From a checkpoint of a small transformer trained on Wikipedia.
Size: width 768, MLP 3072 squared ReLU, 157M parameters.
Architecture: untied embeddings, value embeddings, learned residual scales, skips across layers.
Each number is 500 + 40 x the weight over its row's rms, rounded and kept within 0 to 999. Layers, rows and columns count from 0. Numbers have three digits each. The size before them is the row's rms in percent of the matrix's.

# layer 5 attention query, 768x768, rms 0.0658, rows 72-126, columns 256-383
097:505425553544534503454495495468491509514535494510505530547563504529458550480553545519519486477469470493410576497571529455483528510518493525498461479492502501517535467473466509488507445458541469523566532473463443523496576534476457504500453507481532486472541490530487395473495540508447420504526486416462468507435570473503555484435533466525497517500476527567463508448426585527510413476458
096:521517466466544481525506515474557471508560468536571521552489459491532477505531445567504462504540442461540507457489465462448484509543529570488491478474533496542490520477542485514401476468482469523565435473491552477488463500481586426516555558505449472484460547443554619501505463483520543423487503514504584490487550465492497518509468569481463553483454540594529542548540503518482441498475
094:497421459450615489454527533394432480486539492539531477585512498563530508404532448594568539502544449499425479428432477433449534465512506519534483540524535497475502510566503535431506473459456542479474439502403495572570542443455564513549498505540474525561454541494472483535504462643501485475519452443441431493490469561557510499458487446490494474508427592496435508550463567556539510495508
101:470486499493524481529495500541481511449454543525497505560474390498489535469459502545447487537561514431531480481500506459504518456507516547425522535500544511549509422477535496537495468499482547527567474544492518491484455463553514505530464427498423472485522484455528536495508511464477564450441528550499542565479478500509459526497577623442459528536469587559500443473489510530544526525462
107:499464481569449549427450502524416528483465574458473502429522585545413450497525524511528474506470524620507515599505504520527532449510455567470541482552556503483540468457486508500490480513527469478532477477531399569472569538493540515477523507490523477465538455524474522414440511516556511497540522460517462523522499516509448474471514482424515593523461464465521473507494498424507541549558
100:545524538515553516536460552509510561526539496568509530527515432491497520410511547455492585468568452439503542454536500497442489471624499523490476482600545494493531498509452475485523467550545550451579494531444526566608565455544433458537531538564439456461508469480520512515493474533419463507390442503520494439467543542480514526537503434554529483507480504479539558473484556503475526499450
104:556503471426565519477522486514555520551496415561496500506462415490524455465505541521416468467617545436513535501459452567533521515533537516449474558558484431439430455513546552503487527521474493444413499539471478473467536461491522511523512516488540412537472501488475563584485450528522517400521528480497485579551536539520469486481566526451500541478499506553553493521459466576548565479465
100:453568557582493509470496534535397508523487501534529513524516534442405555552549461535470515517448549493504476507544518471546486467466569452506510469492552571566550487487459528556539548494479491451496530447519511498426469451489507496436504474500576494456490435553510543462478519538527530538521503560459506545507468516489483441394488543579446508478473470481469569521541463344554495548523
102:452505495512556497425611517531592511618498503570471467550469437519481462418445535488507430570543462474418479511524455484498529542532481476442474476520479438491481522485486497497487541504507543491512476506523507518500514477586473434492542486542479534422497550519454512521540549492463543512456523436450505463502537421548435472422442549556462446477480523473451497448482449597423477478530
097:452580574524483560503497578451499487440453541483410500529539498471504500518566527497525547543430549549522548483477519478464426576504488439526484543465414480622438512497465492534524480519409431492506601519508486532511461517522489571477482495556431498500552433515521456458564518483499500517445504506550467477459571465534533496483512418467594534499499476530493448498448569567441498485472
104:547458453436533427498466532528431518487463530463468480510370495461499518479428495479536448467459512483514462505553519543507473550488481531474455502504529569545528516502478539448453498501576562533551446551520523531531531527509441516505579442527447492483572575494538489466494428494464496484443488530518502512433486537470464564545485403463541463461484517499536545498540515468407569447521
104:424552446514516532569517462565542570491538465520475448502520431451548526468503498423458532474478469424492426517503522560492563531474525538513489492555517500471506471569484452512422399555544548437505499532482479470488463599517533489430493495522536492547558518551526549465461512499537530521532503421415507480470541534456513414514525494553511504508508469471496499493471485527446491496453
102:534442490488486477520498496494436578558507516526503467509409553513503526476455536512493492544466435519465437551560454490406538452512463498488490534505506495552554483452563537436416456461497536487469556453475498480529531533478489538543525433526551485451559496521549521509565502508461465505472535479557568470537530533560498496494502422505480544458443548497471521518482517498537518466547
104:562561479413460464529515547577480543575540497447520540393497507455535527449535513525454472544541508502492528470500504496474480523485471535476421527461526542510538460485473582411459521593536505413623490509454556474522496498518520623467485469476505516522417449459457470515482541439518531454553488482534466502463503508573472505546452485492531439475458510505525509506443527499481520525518
104:531475490566455476570439454493580470455530462476420433490484482467508482515434495523566510506482529484514487516532502522463464459466490497528441472425533482414553457465513523507503538453447592449522569478446545460469605442469463483535539504495508461483480438465514394466423524480505487576447495503503513472497512545493446558466463571460526416505479534478443457410507494471536461538494
100:521433509537486422509403479431444522493500559530519532510524532550434525490497495519432484526485511562483508567576564543537518431535534484526518557464560505493551457459528581576515510497447510373476581488474486518484545474523445555526526493473537559484531454480533409506529448439469501545405412524512522485463533573506447538522536464519466565444461513554528473519539490581518492506554
103:513511491459447498527516467484548491530533519497559460509543478518456512497527491543513400548496534532505456443495550489442489480526490489493509441506489499560562480532510528478578556455489647497474541482517541513476522433432521480538515458523506432537530482499528455418534491482477484553463460480501463599477561532435449506463478506537492466447461485442517481502532564475478391516473
101:586429533526463540490486538466496521487530496497502477432531526438591479473493527565518453481444484480553524516524516506567516449543436434477487464464526464417443447446486561539561546498521550477545466537479524499510430512480504517552493564535422553493442496530458530494482574477497494469485410479488511402474609522559610533541439520536583492512464496466450543497501483530540496445541
100:459496477497427409547456512536463518484490514493546468504513482438525425487496472494492489538509437525522494464461511454565525506537516500538509588519520489464520515508464534445528475561556464510515502571566538501520451586514525491504490504555460439463553455459519479511473516520397526475460464483422548501526457426557505464500529539483561468387493485483539531542529434525507523527465
100:443510502487474478494527516450452445454496498473501506473507472518536513487447451465489434512506564542454412398565586569525523407475497492416452523533503535550558501467476533453541510512494485513476430527439454529453571454483526491505417467502509461517548558485472579579448551477488498544492442518464555522531461495521458471514491566484447468481508560549486530528506458482510519528521
106:536483585461540571500490539448540529444540513565505491516526581500599549473600506559510474414551480551512512439449507503488486498548464470471466449566463492534475535479503523422523482505509499519470508458517448556454502478441486522518509548535484459418484548522459530497541496642561487461477489495495452562448508539570486500496492512425551510561479493555506507493499416415476532446469
102:546510542411541486438529468462547464459516473532424518554505503498508445459551530515457509451446493469496564531558415515503532535446450488429484462538492476432423514486449518474511505480469574530534495463474554575504480531577546498467505493559414508536512567439492549505463479482577486514442520463513525454500565469488417508526454520474489562496492578477490528515493497628465507464492
101:581551506449490513494501498567536445556470528497446534493488543497501540557581459507514546466517503471570501559502490522538447542543479498517554480518456460529445472569503511523443509544581548494474523554512514461560492538430393481460496556477485523478465489451469471552447491593472529484436542478448551534505490551430534546525511420531518477440551503557525456451485540550541571432450
103:576447501545446529511449447499460528518469522565534549564513525448449566467498456534490428479529460545464543544523493552497532456478517492546499548451579546564547468608458554488516477474469548516449463480462453532426515496491415461484464530477526524547481443484549480452510544520507443541519471445481495555400525602436421532512532472484458476464530489471525507542556486528579440480520
096:532487535494473533536441482516457526539503508506514519469483420476549502564488553458507524518436501537493495474581507481550507455502520492526559494467572560528521485525514523480555478516525489483530524525361473474468465471478472510571474551529479490573430511485476537483468450497508552526418537485419549419534464449521558523542548486468486516477484507515544486524526545532561561562531
098:513492536482511451470518490496521506543532465490477496459530552540493571564412473573490463504552533511455485534527561542456407519469489521483515458459521508558529469561514476529558530489519541510499483481490536499504517469424519471481531499482486466546510399479518481454504498507568517462466487565514509584450434495493485497500541503381527499506485475497509506493503512479576509496547
098:512474524572500537472403498428485510496494488515526518500486497522466486488439545568475533523488580481525531532500537523469450520527485463469517398485537542482577483515501525498495563537499490501459524446483495517491523539488496547501487463439478463490550525517496491511520474523529458584489521509562488532523528490484470559504506422433552531530487504555533426546550463500549499472541
094:501467553535459603492507512541463592468516581606523543480511508518563546460572513481485493530496488502551490551469500491436536585454488464527592471511526497479362558550465487511454472507435525480487565409448495591528531561509553536493469515559505495476515430543500496541519503528486444490577570441488493503497520493479511515468496533563468521543485518520522510524462545527504532463545
102:488531453531466438436432507464543528531523573485461497514447523464486523455443484460491484486460475510504495464519503525520594544448531555467552503504517537509489511544462484476447439419538466554481446514512497518547534513489409473537522505571464504459447513550609465509427566494542470451538617482511470430567510575458494478456469444524475459496506545534478474492541499468474518491472
098:543448537554508473570483494481456506517490541505553456507534516455399553507448529468422500551554486538473575519553522503518572476473491557501515562511501505436459411477459536524459479483508544449469522481411513458535502594516530497524565482511485528547507512509569488497447428475508465545525496505396474465426524503573521476515472463482436480446510516506521542492564553536465445564519
105:522536534478590529545512535513485484531466517555458519523507467508425496486533522451438541505519535505468524479559540533537568493499459549550536577531539560459480519505503525577493505517447421473509560486451517538472468443455514523494462507444523477487479451492488507527507466546509469509542492574492455533501488518574461488497503498499552549493602484529547523549479441443521569522449
100:429489542493492489494546474526465516436544454540573530502511497530519544516507497530422546464482507370489452435470453438527504494545489500490482508430497574475583450500528439513531429526525510586486571457493494460461509536554465515503487493530504482526514512469462495468442467528521514505526538461518508545539498438548483463523519509559480502484462511547453446563514456373504508574493
103:433501577464555535499499570475553549511514616507516446529551439585454505440564522463499432573506520559508502477539495522501573435473501469463552508589441525507427502530449465496477457457499496506475604486441438508448491414513525504483519501502561496488456518492476565481490459478547471536487466518397617530510543526472523453534509500483474538491530426537559442560454516613405562549466
103:463473471481389479500533510496556423523512437546503439492545491541506513532512524518573519507515494570511465485469471478467490535495467565550547495490439519552465465533553459467492556476532487532471529543450498569557484555522456497555520573530475457496532440507507430491522494518463536489513489460502529474518503461487470499532538508494588459493543482558462486555495508521559479434413
103:510595547450557504475503451537465497471468430482531483492483524454437525507490521454570546529541496528535551547552500502479521509556557493564504493481465477485554530469516461485475549504485535545604448504556453482501562556494506533490503546485456498560515501416400442455476522524462483548489530523466494502388505447560542520504466449495501520556513477440532465416438497533488424512499
102:499470548572460469479596524525538598472541549520508432476491478481560542454508452514572497477623535505554552508493573504519541560518511507516465525554438435543533480468493540553549501498545552465504488509487580521551507606531496513511484535543476505474529505568441525471507572469415516535498475560506536466448568458487489512536600548470519474472527522556475456451504494451477457477528
099:499463569559473469520453549420511429438542459507406469469526551476560415535454465499441400497504495499494457513524521511391531475513457481440483497439470531506542471489513443517472561531548392524480536521397483554497490475499478521441502479460486466556469512503508464514452500416516435431468461482545495534527495553474514537535533497501481429530573481554428592506468461462495512472532
100:454524484506483507547536545550538556492480565487490466454579613565502548463597483515473429434452517502516522444475509484506554536469436518439601553553488496504486504477509496552533472488441419475470560535493538553481522474448513560560477480469519556541527475566549523506487498517501477500502472471514561537545548499572532451467528573552543537436494475502509468565495414486465515519536
099:532449512547469501493495491405528461510420453517507475537473529552491497428493482525462469482491481521490580427487536463466522508506447494471515548435505470476457476526464538442483438474540560469555514523511539509513537412465452480494479436462493560496554506435508418524497508470426502467392454551460502427542508538500497517542508519539449437496520533540520539521494481574601447528520
101:439517465497508567487506521545509477567527466498499526457481477516438457479481371483484510497583471551434567479541459517570578589499515495535534535405415504496524561549451500472476517488530493494563415483547443494477500562537414520497464590444541536538457525462513510511501514557515527526550577486473516536494480585465479436535488546535483420535571518545525458537464502541470465528479
105:514408484577536427456455584448502554542541584463502414492431570502510493506436507509565421498433557554543501479438513506460499501535485557433540507505450529499480495440477562457441515462544493495474451515487501519516561482501489548589564469509420500454577529480498445534451536473455470550446445509552525479582538441507476530449571539513484514523500561466483491451566495481491560473576
102:501448448533526432472398478494508463423483524526538533496446525554508507514537524506540500517412437476480471484488512533528499477445463473414566491477538516566479541484440515501491558520452497541444436484553494526514529596473525563539500440502442599476567626497526510459493521514511473468397546498531504474523522454535497506484435528515456556467598490460513469487532502520409486445620
103:584513459510479535443494518504474457480470538509486479516496447482530523528497465481586444498515594526496489439569547515513410467487503468496477485497501545522509466475598499552537515492528576539514538503464476529425454433476517529447531534404462471547565446536507517473496486458464503536463420529499577515490522457479557502457484458437498511469486532505501467507480541475524466471482
101:539526489454549437512499487491572479495523461538524443491511446501489527514515468489500570521509520466477484507599513451506504474565555447560497482476467470553521484525495508457538558459509560503526510483521515538530496541514519480405557504576455493514497475530525481487525526530526510490463498456506487605437652483470525491470521497528533480409494549443450485485533520542458380507504
100:439566579491530538560517508535548515469472471487472505442509564554488515489580513528500507478546487465491493504547455436509547474530511487472507498547540468529391503506440436551525493464482490507501511539545485511491528494495552464498464514444480530531539552468488486522473472559485559507499477517482524581490496478470551442478508472414498580495524421533426462498515458449508495459453
101:507488498454488512466451510518486514471508452454472515546535501517512498498441516508525430497539555530474511493489452516544486512494560555473513504491452602514540526541468463444473408544548505514479443450526520512420439508499569481508537403526517500482489523550503516495587532579504528436518538478457558582482531494476439486508484537493488542534553487481478492540474412530459491499468
102:549482504495581574486598582468449543484444571556492560544514522504496509523533478578524461467610434488493569538456562502522484516566484455546476519506500491441536536456479479497564521473485580554508467530496433547451479541530481489578507558512465467514489612452449519510416452544540535450471531501465485527460463486530475491535536551502494471467494539551453551457499464487502453502459
103:479508461450527524512524480471495424483542507477525497489507531491435486455512553503527493511462486518510542465437493516435490430490544495521524539516472647503483457549438457435544525543580471478549516499482518458532526517495511536478442450507492443502502451506515461428517476481521495514568504455534477567471419522520537477544492464476541468438512447507542433558565514415516512476430
101:505562493451456515464437540513542484533509521479473548557516467504468558569488549536463468426451516510510515483424513507458425585482590530555527448479489553528503523582537488552516570504454466567475460520442511491438506434417486534529478469434485523455490531434495497534477513562585523513495571572495483591574420468560518595537474581512503553521472450486541548553564580492469482481486
104:457498467519443466588442514488555485473539472506481436433486572520489491540486539525473486528459424501492458548532446499489574442500455570485505520573502504478468473498493563542499448524557494506490453502493537483554480496441488461493462532478486505494394460535471438477504515507489483367452472541417518481524552552510517498551519573526482510462542504468525465490460534528501565532524
098:515477429474508450485512443534549481578501514472451485543520491488427490552501471469457511503538445456489553481452486473440463467530433442481576554480439493486532487493565464534473524455536564531499491532467555529436522514524491463520467515439488501476518519467513495505457514465501532505438564492507524507500539445514467522533508469474377490519524463497477436486507545544433534490543
107:490447517435523412459501498455458397487504434455436496501499480475549506594473494486578528497472439545519441523479462452483445407494554412538489500394557475471488518518467433512490469480564465478544520555505517534583533468472501502452513521580474500553486516487489392447454510459470510491487505539505484424537542444478572546530476503473490478497588517509411498473518484545483520458569
101:490518498568413408518534510619510492467476518471422450518431460437447492502541514507538527578513485446511442581556494484552486479481425489497465505485579491524482514445476518542520490510487516558483489526512512492557490508473471514475553537481493486514569499533523471565486508468496518555402539468524454513545521463441549440400500522493477417449435563470506557458446504478567450542476
100:535484486523471552521476552428550511571533427531548483446571565499514469459471450491451478508536516521404514502553525551452469516595486513471472568552516527526534501479466496477476493503540450464495536526509494488481497516552502466445521503493523436519542447531491453565492500449525481552500458463481524528446427543482445470530449475491459410543521550474480483549532525507461497520569
102:460528522514483495501506536530473468534475474549446490542451439521506475503482415555500481556554470504455531483491490485537569511515556482449421395473489532607530516515545490489569467600437532551470504490557503394457493419510511483504502511574497500468501411603474560458477486498468528431567534510463535502557510509505450439522449508511403534499529497555487511520512477500482470531483
# layer 5 attention key, 768x768, rms 0.0655, rows 72-125, columns 256-383
096:585523515576515507476535584528445508499455528529481514491451523494574514444455466464520546499450475488510473518488479588465552523440459420568474488507530583544495495628374550483537546541541486537438476515499483505547506499484453553450552485488534558562505511522549470545521467443481545447505570503468497510503534508473450535529414447570516464488514480482421493544479513482463522467489
104:551532494466490491488515460485564516540587532487524472462530519483440499492534470455519578531482504474442480527507585465447503468457528497486519469426462473413512580501542404442469546527478512505540488439494548527554491439514503516560430503424508546486460530504477510540625466518514516518484537516454464454529537503472528526484485449500492465568444564555422477488555495570574549532514
105:551523517521454516566485499509550501496640440492497506534527558426511531490457465438490512500505541464499422442504487414489495443452478530504425479488490446476500543460417415510503524508455523492490539448487492501505500524480532541547446529507471507510426501517490455590518468497492527518490446454511492485522491485460532510473510423423470527478516460582494454586560530491533509507554
098:532488489514490505448497492525489536481584461412511499539528507514478485521493484467507540529463528519420508551523517462505507406470507538464501424497508476532463561455539477466509484481542522458572496501496555515506528554405540465577450578541486543501476454497427506516474450454510486521509537517541441505582573458467507519484430555429558472536605495547567498518551458525447466542487
099:491516442434453498442430567449454585480503562448551405543504487534524536494540491537465438506540484483512545491521489466495473493456524486546460470397472438541508515575491484451462472532459493478518450429505508470450507562449524526457549512511463499491491473440475529447531577435497500511454526480510508582484469506538502453446516475495479531432491495470471541486496527458515514467483
104:519482560482532473478520464548489492520469456427468493472490552510447519509512506435508556508470499441524529464535510481522544517468478530504569566511460477434507478452489449483512463441481492556501478491540502561461478485509533510516456583517512476432474544500446482497487475453568480516543558557456502554505500556495426545501513489420545547574485485566503486445532542500571507537502
096:543506514472485515448502570504456489474471542505534569482472494493448456457463483490525551520513505505486553460522494519505538488508520442532458513534488462509499447463547507590454478448489492488494440515546535493526573447441471434507511546491521490501513525547470468410490495437529499418477579434522503562488453460489485510479517529586483478552523463541550476486477481484424480515481
104:487465519498524554502517538478429543417472492489482510466483487525511531511512543502490447484460457534475506451484492545541448499538511509496475528427522491478516487523485621455557509547459512533468484416475462479498486542519481545444511418530555441547505491453493530501471516463496452564487528541553486485572492577476417526451513491500541479484511517449503484523518518534518509431429
101:522489502556483551426501495440513495574553465571430477460525500588478436452455444584500505467463540446556499441587503469456451501472503507490510551549542483497476504519482547504501555488537496504513471514558460563486463498540509475511500462487537506558512542477460457506494545515497449534557497559462484519549523463472501535482506523556453482521505494535460461478504459537556470501474
102:503490511557444506520508515551502580562533484504516522506502447531530443513518476528542457466551530484514499527510537437441531480484422533529477560462584513429472531521528546518546560460508514476484496479507516468552467535538465457446482488580535516492454471504557478457493505472424507504520478534555490464509509472470546475562464464426515550479476521542428519431429538565456472461588
106:523522516456526483523521477490550454431531474502477470572516469564506509436501563535488504493531535550490492494506442507479455503524507484516509485596515536541489464481551466500446509517552476548480552534508431445496457444526576428496522528495485498488536454514504501402464423444517493390526555517460468557416508448450527447476519488527476461532487500467495458522511495463468554450518
103:499561504487557553515551587475489533461469469520424503538521550500504525523455533486462569517515472433536528545470470491476484513412536473522531543518562514535629558574493437625480476506524546466519501511551484444541415504569520436533450517431498494533529456476419489525509481483536599497498591524476466514492502494509505566474530439556467409448562488514405495505486468537529442436464
101:481552542469480527473548489470493511489502461465512463465435515535452503473475475471420488442503494515509475557515470477478529501445428503451526485440527492482497465452556486520422479530536490503526514477542477469506450505516517545527526490534535517467558470500476478480483512528554488461524495590478499528481555486482524571394491460459540516480553409532483475528499495499497490397512
104:500551524488554504439462436541512579471535407473393443496450452469534527442539599571545495514471527524538485559580494497512462563473518528446532437419528536497507517473583506535519509514502490457560439477535521526488434516461535514471555424530481536476502458510471465433472537561528462459515460485520562508458490492527477518514540508436528492542478472471461505460479504513453602517406
105:495462489461444495521440496465441534531449477475385456526580457520483512476461587548575535471519536463517516472424487520468552509449493472510493500539503486528494534504484477516585520428573547473500522430512491512512497473475522496520515531501503454430557410476442432481447474507569467483505505465544499486465527496506482491544470454515475470598552493438513526500525507397472435587556
100:543555542493452482488509534445480562521452517539451469506515507481473441472568495444475482520467551517529513493529444570482508390487464451511503499501462447472466496469487494430421525558460430507503547516455528536522506437475501513470521526514467479500511465404425523438447521529555502465511476491462512477489490551444505456453507482485532572478557516524508442555507391524454494508555
104:489426511487524490515517486451541462503497463477437473496479503535551532525483564481533536506457509444471574440437494544513506513528509467535530487535559559541461512540521480551514462463501485507490409423492482484447585531553528466455537563496522556559458477508527436495535512463533526551477482520478446485467516501552468507467492549510488505554474541527462528529460465531534507489545
106:536593409520530537465446585520487479527590482507508495591466518469486449443464533501527559495495482497478531469426527517458512486545474445498513489470452500518450557436479499524497376487497499498522525388461532524520532540496436461504448407527530440507547570487450503481542528483543519499487469575501535501477469417487558485505523521490564466533488561563443571537445496529496470558530
102:462523486470525511522509550465536493489547485524459554478481438487608508518442421562522478478501499485538491590521443476476468496502494519552472541516469472510453572514439457483536535513485522532495459555558499545504457467500506433476536475424484470475465520493508484486550492534462482518507519485540473499473508418484592434531479501517505503516489558512530473547438437504462465460560
101:476515588488496521494466453423509446476525424457448546487546471448502477482481417562474526432479487474416445518568483488511473473476497521500492461507507486499505492515417561430481534553506537490551457527503564558539462460473505491491527508474413513494471500526452497539437470473500506531520528413511539464488529508527536432510506586460521506458538440497457461455469430492537526405482
102:462563516459449539465545510511507431462505528494504480535461549534510508446382477537542583439529474460475530510502555517538580529550506507477470562426442525507449508505475561497533489549484496538494462569481615528487546459457486436502512482491482555498488485570501521477466561480457480487491491489560491552565427448464510500504489513422527467504466449554523443512506455504549498483500
102:477499515478481506533514446499525507447543427569532458471477529528508420458469450496560542530450528437484525450495531485455470518547420481479550574506451500511484489450457485490458528522504516481505486454499466475476513534559457524480474517481554485564524514576479482553521422454498474520527485529516500519480520539536484478539476527511510490475431510598473426524561493568460442419541
106:547481446489461455570525482492499445483486470533456487536516496547478527459526511455491540465527532526522580481497507528500480495591543441512471545500516531445503510454432507541471539437450460529452535511434592459473475450543458457507474461506459549490473514513505515430500559507481456522439579450471566529555480463449529554449521455533514470536532487455563487411559530509477530424531
100:492466494484491472506443511553493508573488498493469465530575466539538519462566550492501482645515535405531530502432459495525466518492563437486483480508525451608525482526477529513507507499454439480513464459424511511480556588486496523494557472466424500486483479540484480457501571414569512481556548481496503505482430584560414483526556436534535516499422520493474473504569502408498529521487
101:481533526466514468509463538543535527485560548486520415492518513475538496447484564456507545513462509464469543493462530483440456476577456504501531494504523451470592474436490489480470469468507469517537538412458529494529480432483569496537531477515451525406566504459527487550500438484489440489541528505544530378463458492492484535447548461465486484557584502475433479440508533472461456510415
103:470435495504436470469533431465556490572518481440462480516493464452550502437541566489523513453459569445526553546526484465545569572508477485438486469549513508510521456589563514509543502481529471466419517523444577569505541478473555540494502512541499475451521524517453461488424452476488442527453551453507405473467487486480454544484514473509450558524489420469463530472517511444440555620513
099:512475463484467574486494561477500484540509502479423452486541493502532468436467537486540565469486523481508498552430571523494525496525495558530520468489506532508459529480495552446492540464537517534501527483496450465478471564502503477490481454537534462523560539480399521489498492528575492518519517443448469525454503486520454531448498489457464496587480493501522524561516415513487525492526
095:511539520548507551492574459527495475515494498520537520456485554514480514525428518457493515495457575545467524470540442458503487544527543443503486504499510525426487521452483519499534486463437537546545524475467516509594422482482466457506541540490511498518520574489543555505499562523512508466552489473524563540572504462526464511489540448560534506504472450535515570419447474529460459530440
098:518489521514467550514463563487498483504490498496468442486495458491480554499592507532458522536470449423514556458542498485499523508493528479457502479483506518447478499527508435562485593455519461603496520542510491501487486508521542385582466500501474509465457469455527443463455491500493532484490499478455501449512524513564509445490495502614419497477561460527512494517517539438543564497462
099:495489524485484504552593517501521533436416469446438448485525435542480513515532524471488486499542442501541601490507562540509447459529513507493559459421566524524549550421499485475532507555447439476530534484471439527466468502570531534572625548528434489484528452401397516494461483483595549506484492515438546514461524602510525499459533451472537476503549459481502460516503455484470514465418
104:559541471422429481514481543505530582484458497523551514557491519496546504461491502486460509476536489552511490519543442540563531517506518544460473491438550464485546464422489565495473472541475476486515466516556513464554532445512464497529501513535554487507502513429486533542499464503537506480582476484491548478525492555447408493499504504507567441446468489514544505555530481455492489573504
101:488491533548533519475407486540555525527538493423541545572445477516506613531491475509394516488504432469517450518524481544489495423525470562471526452495537488515512545521526494555474540551448527510436528482501503511470466507530503510497473486478505504499484517455480503520535541487520464514462507427467497466495517522535552594580514500487512472550502464459486434524503525543550512515421
106:529524531455428565527479496468463528442497531533445494460490477449434517557509531437410564495466484547525585494514460590507518465510551478456513506415437570487543527481505470512558480544499481466521453518449573521534561474554523418502533523522566452513494462481507524552491426520492534508505543497469528447482461524511484512473463497522483485472577549505487459502463495533493515433491
103:497477460508505527568428524484523399539534522548421497451477460580495467549513429513544561480579574447521518515436458539486499501480448507479480558536494475528491477516491477596525523503525449501459462513512550572556452431442487467554459541460470561505493527543586479468489522419543484463502491556511454516512483471520523486551487479426483402550515486546486475496505470500500433495523
102:490460485489504532447545489466433501523486493518425521561482487508532525510561455565463484454543506447529529521481556483464476528524412481488561460492483441501487536488488422540497440507472512503414547504528476579438497446573546534487498548446546436496604528536481543490562519477437501489503524514517475514490539531417475448522525526520559562536493455535549491560593569501510473442527
102:516471581549566536481545579531492521520527473481504585427501428532499489489431523516486508495558506448560488519535549444449493474547511499535457517514560490519422503444490536539547467495492559470478470485523538576536466515545510517468531480488491477417537499440413503539496545511526479466542484502472510443473468393429573467471512512481536530504535473461529494504360513537532526453507
100:467491475518441501456537506472513427521526468456505548544532482446498487497426418577458501454606531459496532484518491507571525487511422523532490445497480461587443455575535527543488428481526437516379575547472518506518478422476496496541426563510488509492548494553591542470392466494549473527474510497463437537559503454506565578503443510494491461573515475465541450545544493481479527567528
103:479552512445455558417505460451515481488503452479471576483474485399489465507516500460455475505470508523537515519486455530402489488468540474455499510442553515497570438548508535477467513486469457509550488465505577603549491491425493501429601524552446573440518491464503484502468457540475540509512492546475431506496528494537546465488489467502484504463562484562537580470448522513521528524484
099:471484455574392488512462508467492515479458492495526507486532456532500385425492452518487509510497514444586407497512499535459513472470514429486490525506468476578449564603459508468519537493529445481557424508458478513550505586488503469488501479454493464534514489565529450433489499523462506449503477538524543569488503557450557488579512484477513484499527546530527545544537485503542511428561
105:558474478518587447471460547508518499494481509554543562483537518517487505431528457569493498512581506472473547476550561500521533512545592537487500497580571534545500569467466539514577541491436505462522460567480479546545476424574497508497483551433391432523471504503495508518490472585493494450614474486529560472572448446498464467528527517468474492540496561425560496464517589487528582459469
103:528498549550426504436467538451524437520519558519522434438490505494479572533534514441483495475530531489440503486508431432484514433471514484500526502438491424471508473503495517532479484446550434563506484459546522565471444454443571516539497661473517486470473392554475377407441561506533540435479476509438498413554479489510572460466528501490425477500596466567466483507555451438466464502534
102:474536538509467472461512437475518484497549488535592478451497552484476504491543444479547453557537527436433425437464504478432446453529533427491522465579465453536436531518455480438502466439585514550449470494459508491505551529546518511546501464512496473513542581508511514482480538448557525494460550495544381455546509519540526441455516520521459501482509507555510503488462490486466508530493
105:559479479502502457549511473494411477480516471488492504526503532515507442510500600526514528493497471531478421540485454497443536435600488554548480505526521554510459465527473596494458474507591467477459521448507423475541495462452500445481554539517496433527561469483536418522479480506526469523517531557483484476467494485521487517478467512473554504503467550497513502497572494480538422524532
101:500483500493542417512513488559453441515468457568450487519517471558468479510457535422554532592433524540482488483497541495544454434492476475566489525598471508528516504401480498514508436535492489475529534472484505452503587484568459437528477511499507536528488529547447491507496483555577566548516575482523417539497492453496495521520515560495532495583425495457455515487477497491521451483561
100:439513543503474433488524431510499482485390463506486511541510561466495486519470508461481470482477543483474497442543472534535473564518499521556460424553392378412541460485508452494509522497509467425548499500532534544475445495506481532473499578505550499501473487461520484466545536471473539519488493550539414544525512529490476534541502554493513542407541486460609495607546490506503541536551
099:489524551505531549472563483467568486483481543452508488550469498508533462476512521474515446517591488489463473532504461459463533525521546482511461473564482447538501508497488542502545505548460476520506506532533469543468590481567579519555492487447530439477491544576466481557470474436453435405510523446523509457454549475511528439535625539545492479423480463463551507501535513447509496512539
102:530460511545465466503555622517472522528525507546517529533555478574460445486465481470500472474491474469519510467472531557482496471591511548465451538452514492492492515458444585480532444507524483519436403490481548553471493557493487496488475529456554509513469446540508476462569561454482436474543482540520520534585467476436538507534567578448585556505462549523549471478519555542450463508484
100:548555497496455536515468520453462448519432519502404519521493480459505501472450559502472531536520569439505456514454523553502539528459510465502549483480521579565468467508479475543497556476504492512537502474523503454492448452464466446515529452507482439498436455527508452433446498384518520492475563504532469577531510527533484470522521453465536482536520426482436532565494484454527516541485
099:574524504394444477464478415531548516480576471547449384478509456481476542449560524508535480508536464505522502501427494507540575550547555464460500418502501562522547490542506475539491508428495525512408441519463565531492582508414453413553488443467537519451518524542545508501460491493526469509444598440485487550529522468502437537496518492542478450567511523557480554491570499469443555549482
099:491508437535483542536501551481549466477468485512486512523501479477486509564471481446503472495502491444491459435508465537569496517473485484491421454550425406526471553417467485450490453494414527482459483419521467409480535529500572482557544466482489488515570507476536534561447554534530588494494505498448522447455493482503544488537412510457452462468541548466475606487435507476553429495537
096:571465493525459475567521490450507527485485485508508532471534487486513491470516459518530511446571539490559457498458514536481560488480456496456500461551538527569494513451461478548567440480560465543441418506465514513458471479567554516539453418508539523443530527522532455515452510532588501548494475537553584463516404486527473510509500469452571531517506445433516470475531552576500492597424
107:502527459511515523576453440512505423480523453532545445570519464519448516487464517511533531427496577530438383461466496493517466492501444454547437514573428465536485465458469472511457483473523430422477562460520495508528459417535478462420441446544535494501483513521592505477488512461509502471499551476529524469462419413497525514519543499537472477495570502460492506524517491528469473532508
102:461484535495468432650461466523479512508481514489477559601512465480506507448489535489506497500525464487480457532501429427478502474477513460549519575472488531516503464510537476534497522472486468484553490501542477526464447539497538444464561475521532495490462488503494501514547454521511461590536436531490487483506563504457516483496473437561488533540474543520506453506534555466419490506490
099:547479499513471520461488412465452549526500555403488513486456517464488508367502498477582540485533522419532509450507514534433573535524448502469537542547525498533530486481510486544493509510543461526506541550464454539465464417534553533463543497425486505510542460519509406553458490548586460518510490523415531447514527489596453436483473471484458433534431521526478477568507496464519553485451